config = dict(
    hidden_act='tanh_gelu',
    qk_norm=False,
    tie_word_embeddings=False,
    parallel_block=False,
    init_std_down=0.00443,
    beta1=0.95,
    decay_fraction=0.763,
    decay_shape='linear',
    batch_tokens=[32768, 65536],
)
Each number is 500 + 50 x the weight over the matrix's rms, rounded and kept within 0 to 999. Layers, rows and columns count from 0. Numbers have three digits each.

# q: layer 3 attention query, 128x160, rms 0.126, rows 0-37, columns 0-79
# k: layer 3 attention key, 128x160, rms 0.121, rows 0-37, columns 0-79
q0:508497468471593488585462376438615468493485496511449542486482520483529414683512528598515503444599506505535489511509490433507495504532546504488538462470362552377425510448428448483592426556463603612407505550542453521437517498560489593497461503
k0:422486607532426485522476485534454579500499460520556509533532413558478538565457521493498523483511472441521622513505441487509468440487514490522485559577546544515474536553459609546442564460509503458505489498493546505470478560494485413516519560
q1:460492564494506511401554519487559419497398516489486452601554551511506560426378487381483501549525575519347569485465526468426408539526371578486447494435510536467500456481505498415472621514507465471502412525499519546511507618485521466429450492
k1:605313485449501541474546511383627496433498452465496447501503383522419475446566490419486505541422511434606492523418472457423513516515459406489587501548455584503505430488541487471423464488502500493489482553405400477478497459407484499449565554
q2:499509442580398561418450527521601435446369502514482549573499459552523432399434496386509462561582492462400454537528451447505360515504450504529485437456532577521472557464535583478501528519502431431506445539488473548533478473603532534491558550
k2:511517600501537462468579542460473434595522544419420487540518500506591575530495504568584463503516485618598591474546509600457495498548509620518462566509529487513521453579470570555483577557528478527664546529526418470448542484452562429455540597
q3:599534491480520577551446530522492538555488484447561585445473523569465437602542579502517522484502480534607501510539468413544478558529442419548483477501428501427540507535488442558457490550583531537435458541533539496459433550464494461504433475
k3:479499500428419582579603428474509399526563567502579430495573427515401436500484520467487510511572535473461505450552550522477538498481479494523465515486557534522588462526532490587459540516528483446444491445511502499489568526511478586554463476
q4:595493491554555486434460542464493520545523534409536585460566527535515505410367460460464451515448432657516465570559533490536558579555450537431523519537490475523406502499568510558635514495539511560537432522478504542537535475519499566473523534
k4:490513546413533475448528511463484512474457581627494401462458507475529481502464473626611498515582539439431533570521494533331411542602491446525506423448479597429490525497498527499515465492486516506453514521478524538450488409502500386554494465
q5:531482553439525448552429577444516590446555471573522454461472533501550493492547526557523473447564486449573511479446430484551556523543501488521492550518509372500492454491471451517498467515522574521403545513540463517475478563442513502500575506
k5:576552363555435507434517487599579506513445544408525627410532585531403500486471445473491500558502505562506520513495521488485481546539541519497474516457463450520415564496475471558531475493456548432491519523561516558479554484492469559466491421
q6:526459503531433477503493510550539484588509416458545511569473481473486598527494481505505449520600529612591492543447516472524461504512433471450418508451533494501400508469487477496567513547491537528484445564486503463451472463492451486454407487
k6:400505484472514415396505499507446540450477484517526457472523469583551569460540513512555419523479457420476497527628518576638468459518525534473591531485554543481482545489481553467480537497467422538502488454579536565493502415472546494499476556
q7:549488519512556552480430530518512555487478451490541485419558533449461523462439437474494454549399481562605470462467446541612545542548521434554513541479565425462516531489528432540521491463497503509567499477430435441462512496612418478546535445
k7:537578490546423403398480557475414474365402420527515496474506553512524468520447557496550487512644412543434409528588526502440490469499566524454485495499412410537490495574502514426547489458549495523454490496561552599504480440439471473388618612
q8:504468547541429528537536509413453584427410612498503429515476424475431451383469493494448462462506548395464453486540420590464453453503502468559470603470533449531503558580493568571466586535545416436490439434525436533591449465538580455477550515
k8:475574542522526424559516461463531454518568467434425447468488514494578553433512470537522476540518497566455542431457560498484418452431588560509497550466562417550563540587476514514471520532439461489589524529540544507527475456509436451546482475
q9:589467411466573473540527527526512619477613509536416552554481456484486501653560647542469491477546474407537457449471450489500456522489500498509564499510433541536524534466464446479526452509450487535491485522554548557471451577438516577567449541
k9:513485461577436565501511533506567460522481530545494507513370481485500516494466541537538456467476414524500461476400525497581475464514407471520485497452587550476506534488488561571483594540592509482516479504449483473534626551454568566454528510
q10:478488514432517472435485545461478517444462559490517439463498515591473476494526412405486470491521576463474522529531408486565427486520489489525532549523488459497466547574418547466420533514550441515593519577504521560535475483500564455493474538
k10:513452491551518472412571450509592502603558491523394482446549430442564469389405479525546440520512422539512511465402524515505532510507533499508437397399499496502493544473550482468499521623480475462513480432562521504513470436477483572531471499
q11:505555522413541456540527538479458491558527427477562560480457596507479468472504607507487599538583510475561484536512579473484527547514506549494487522521484453544480507455519428485462520505542491490527448419454530402475518511448461474598509479
k11:615527524483487562390535512433575407387426523487550445484502526520486391536414535517545587522443438508429523493487455460580497543479541472513575560479520467461446464518535511472456459503408439475525546474531521534464451499518492527482511555
q12:398534490427461454495535488505474446485485503525399500455446521449462484491514577442503555384522585541497531451523552446603521500498547537486515480501406562510509508557528513482466568447499543475515499460492485448547506562492515493479482471
k12:529506497532551450572446487475528521549480442516542474420565446548473471423537491494449535572474472367482534487516483560469537554434560450464461469549587485486528533513469457519515531471516439496504464495459504478440538498528527496580496571
q13:510434534575508607444513563523501428476417507423538520587474397470451476405503430405466408534538478542353531448466546530420389499488385505364536438483541547408524520518501554462571635472522425473537314410428446556565478529554599477418573486
k13:460444595464436559582525408383583521596519568456568648626574487500563616489510623547513486459545504507463429593607503509416544465406464536449520451496560532543465516540472479531442553487471497470578498584423456542536532592503455485415610521
q14:575469564558487597428502545490460424495483553517541518506499599493453559400464409539543421503533464577510485439465531490543454447458542510511484436426533467509513532536515461502467581423457500506512457468583429496507512505568419530517523482
k14:552559416502567447499497581532507465517581480470454493487579586488575518549544528447553460578475459485519392441545553580485543559535464513454441474436488485525482412487516545482505448433431472478510475604479488475506438468522451492581587404
q15:516437462537458487502501559559411523551527488410547438481508559438519521465531460566513507523437464567525496425512535538424561405445477511547525471429538484531566463382509536551442395482604446531493534461507530424531545441440423449446496486
k15:554528516564544496469517482534550454443549519572481510550432555443532526563535542526546436482476523483520489499488528552533533499506486517466513518431511481581490417592524463506502502582538471478501486542536493413480461544521414504481484432
q16:496490537590494535428559506440527535523443519459425473550571465473525581470487481448507443483444511486438558543541488608504488497534404539507385464538583584466462386611509533454541529473454429473522416501476517486605431491521532447473575498
k16:509403520500455526428472542523472531459454485497523569402438474482571484426432464547534532480540536542459491493444476414497470508593473549528520421478462537419451581514580611513466535463546546520478469522486465474525534523465429542543511401
q17:491476566465522479535428486491457511451496532503472514523465608537604491473526378386506526495547483583602453534611384496534582521531477494481468462458525322549553485465500544510449476561527386531528511512568514493599510545520421469540450453
k17:449575441499558384443532536469518508560562490600520400416511546421478558471533553454434493535475437542544522400447556494594520506486550472480485547392470495570412551502447406586531524567540639496585560485465455516423415377452395479539583494
q18:495570423478458432495527491588492505429553479454543528433531554485474481554518573424497544471494511527605465467519373513551639449450507498489535514484483474474564563477480575575555397570478552529484569491512592524538491494498522573563521473
k18:388513471580548526524483526518487473504508369461461571556485486396509527509433453529587532508476506436437509444476596500474496448450565548520501533487487473487503497405478543475549493529486479544455578458480449495502406503517478498489376581
q19:496495547505481460547489403448593578586567572469476549505549477508476470534495486471565528471548558544449530534502537525522498563486530520513550608568457467506382553536453547587463499431540482571424502540418633518560495474526427618498516454
k19:431547526520534594421395499513481521425463471580483463463398500538511488447480438521535443558540490445519499436568449457531509446468608472460516526563543468460511498405486472456438574587480542512562489447637504528647557426534573452617424541
q20:444489610566432556480578567437579448553481594465516547479457444426409644448476419322561442480518584483334536386456562533417447430519441468381413397439519510514503551515526540488504609463433484458489440502464422501534468498555517476422399499
k20:584503450464512560574499484545525512603559524537502609531594540504591509496493456525507542498454440526483515554536543478575626569381592557560610537510449535561564423500524590511509519501496546437465563564455542465542452461477579475546537566
q21:390436485487435524449452536506515557473527525481589487471497549547594465457510579482518571510503534466507535476444479445462508490522462501448504634500481426508443575531556520590456495564501501556443470538572554448540515543473486438464417548
k21:493595439573492468485543523544460466531457479501461467359453504592521427368476389541565486560497490543505494460486460581539432445444529511589457427474583482500566364506468489444535470616545450499579581495543467549462544365395498462470466546
q22:502531534450577580552477509507494547488507548571486483580478536533479443490550459488592495439543464541450545481519352476621453582467522471518489497548498407535470490506462567541423476507585484506408455509433550562544472571486497497539447502
k22:457488453539474535555503564534577521529541481489459586460503453546527659572544501452462467557561547566532471431582539494559518527512571535480570569480409484566641557491479522512545589557442618526616522457589499578465598514508487619521495547
q23:516513494470509422503611504453494482424470508480512517596533522542461461491513465413438562474477490490427589463490443537527432513492517502466534521492502498525426550547455489481423451509523516493580539519487503511500414439500496498456464536
k23:479481530451587524544479467482453495468573502489378490403415406422529537527399497547460484412467470418508519527415537479541501454533504513487444517454452533509460485473506442419596546478421550500519561517584580509535491559487554580512385403
q24:406513574513415498462527521566443485491508497474572486523533420527574516514456512489509548517531519442514451584455575508336486507513485495478394431410533546461487530581524470455559499474508467442459483480495542504510516444497501480455551492
k24:600508535481530533444457579464420449482416443450467504504552538471491515424507528579480461448563474558524490536420444535517503518493509567500517510441541459521568414504508506477523513557524401465499468520495567447399459452427459461486392615
q25:566419511482428525426536538523440507521453510546514439412593482515457503426538474444437507550474441507444537518531511544426433584524505579400478542492460471474523496546526494481472484510443408477509453567406534498514603532540541516461529531
k25:468504504320531502498498473465534527513595550422483490593485513511492513531576453676396463513535496446467406616556516482539446524449506450514442422534497563450550492439531482473502511475510559497426479527471518499565477523447464521511478478
q26:415460574573421565486554472459505441485468510520441515527478409449423554371453540430536453482547437377441471518444667514581451474405426536448541498528429586528504489589510582494491637489404444471526456488463433492507467517510569528452506495
k26:579526511482504499470443576485569390477431509523566542522521502607581458514572555543558579529479618584508494466542528609573521494510529541500520488440517485472468576452516578509485540498585481373567532547564531531509501509591581521572585467
q27:401538445436509485523518483509537512473463459486543541580467563580527427495498494499491544450553605467535529464503423486602461541625558527547474580537492500505493595582466432436545514599561521524429486487496523541497507530432563481541432428
k27:465450510651531514525551534515453554504453482476435446385514454536491500465490472490511448527448498483518583516413470528500498507411522528567397464586540533534512520562491501539503530520535441501564667454489507517477459599468525446490425600
q28:546592479498524519572458541523486486489561460498563545549468536453475455491540489519492490463461632533556508514546454523530509511494533510493487467542467597466497522397488438562498512595551538468491578557539475457435465443425562470493489465
k28:539497484443522395429491478479480416540479530495491489489580524524503565465506518463494504515522507490537550550523488543402609483498526532499513544461461623510445526531508550503460482382496539503413579431511552528495430513577527520544462453
q29:500485459534514506441474462402544444543538538483460465489471459504487449456481520464466455460522448492475510486552493425428468561555465497542451496440458545510501483585544454543502497540533567551467430582462453564612548507512453520487575517
k29:400485511445500602513563519550425604550451546489609411468483537464460486534471443448526546488517522479467482519387484463539458422479528482531491542480477437542508389536471544480507516483460478542524484488527468465467574568447467465479421546
q30:491542398440515503519565427605486600510527531546435496472453506528509526560505540553483492542567451504495482470437445329601591519483485509538557470494487387520494452464567511607465497555570557517471534584431421498521544494450486532598515427
k30:456468563509480586522513534435521465509534524517515563528470624492465482588496489551596569536501539510584436493524532601412471468466590494508548508543510500583496452464448434515437498492539481517470495417554420467449487576580554494394483510
q31:437547476423487456443438541583459494532531492540420444534469541486527432443445429507594533528455405568552378526475529411406582491531453461471513475503509546477468538446419491520501457500473520593501580452498530480452496495461479520476494544
k31:579447472529566539513464544566496554567453546473530434539496500534514542493620451399519447491577488588503606422436514596556481468506405558545443648544395468509528486614410553496561466416545484614564507439585544495477532531499505545406517486
q32:478456556477394502472592443439410508506480597473509514540468575511488538495516560533564561489440529381443497547509501493368480470435476472515493463505431610477497471515461489456539535460405478553424454504511460518478477473502515549477400490
k32:600497529454575524621577504521535522558476484524574476441478497458536486558503577511415430446486582611498485481463465441549516479553546491495491532431513482526446459466609530527483546479594489470466500485548487411520506512528536566487606565
q33:540495503459518451558511548508475537471436508566595531561509482558582442474482511552493525603445414500474484472572514475506482545551503512536497486490544433513473533409528432508415492591498493532463485586521507455495474436448458491516522498
k33:511549492481490494458494539502422543505530590462404463414413532515445535465477489512510547449488532476558494503470501532534498482569396487515514529494472533486562455469518487498483553470510502506549610478512511475471496496374548532490504412
q34:521495465496599489425453407523429501488515393568428467498511622532560441592493549543530520499447460548614514521606440485514524518496584491566493510631431489479479606396514538491480391604505614571629513562468580418487509544390481555578432449
k34:475474533505582545584457566514605560412519573514358540469518504490522514581426528578469527495596402555514495556457537490536416522509583435541477461470533485532529497474449481531550523417548547603455541505421449614529530493491524537506568583
q35:484560537608446589486525539482555564568418590479485561579550483407422512349421351343524397520466542483406576565381528551450340498474417613382385444459479595486453553631559560442519652506570460366498352469424388506509529431496532435386499523
k35:462443583392492511497558463412529441450518494432489492526637477520517575393442509546446455532566570476545326503585426498411546448516513513578508520540462540441455516490541515447442509453426584503512490495548574480512528561501498474469501419
q36:455490544611400516363583512450537483521543585500536511571552414507433597442435572453443475559520612365342518503518620566425433487394448529464461434511458520579518572550478545502535597514512428454471456549438439565514540453528605495507415563
k36:490482489529417580508521484580522391469476467462526492517489439522503567471474453497608439546533497475518475508535469584515462497532466538430478551512548503516470428470570576485387500547580430429523510504502510568526470381499561438508441575
q37:522512428475500570436446464494495526506574476485472582481444547520489433628563544609535517514555559542472495488536534428534475448432562501503522587493535436507550591459478554522480467462550546509577473509467537522490569517496439434576445525
k37:545443573579600542495574519504517525480556482623480467475507491442483499610460552476530554542575499487483525382510442476572515506535486488373440463576587554465432466469428540516484477512433444591557425542479467423529503566669590488536493477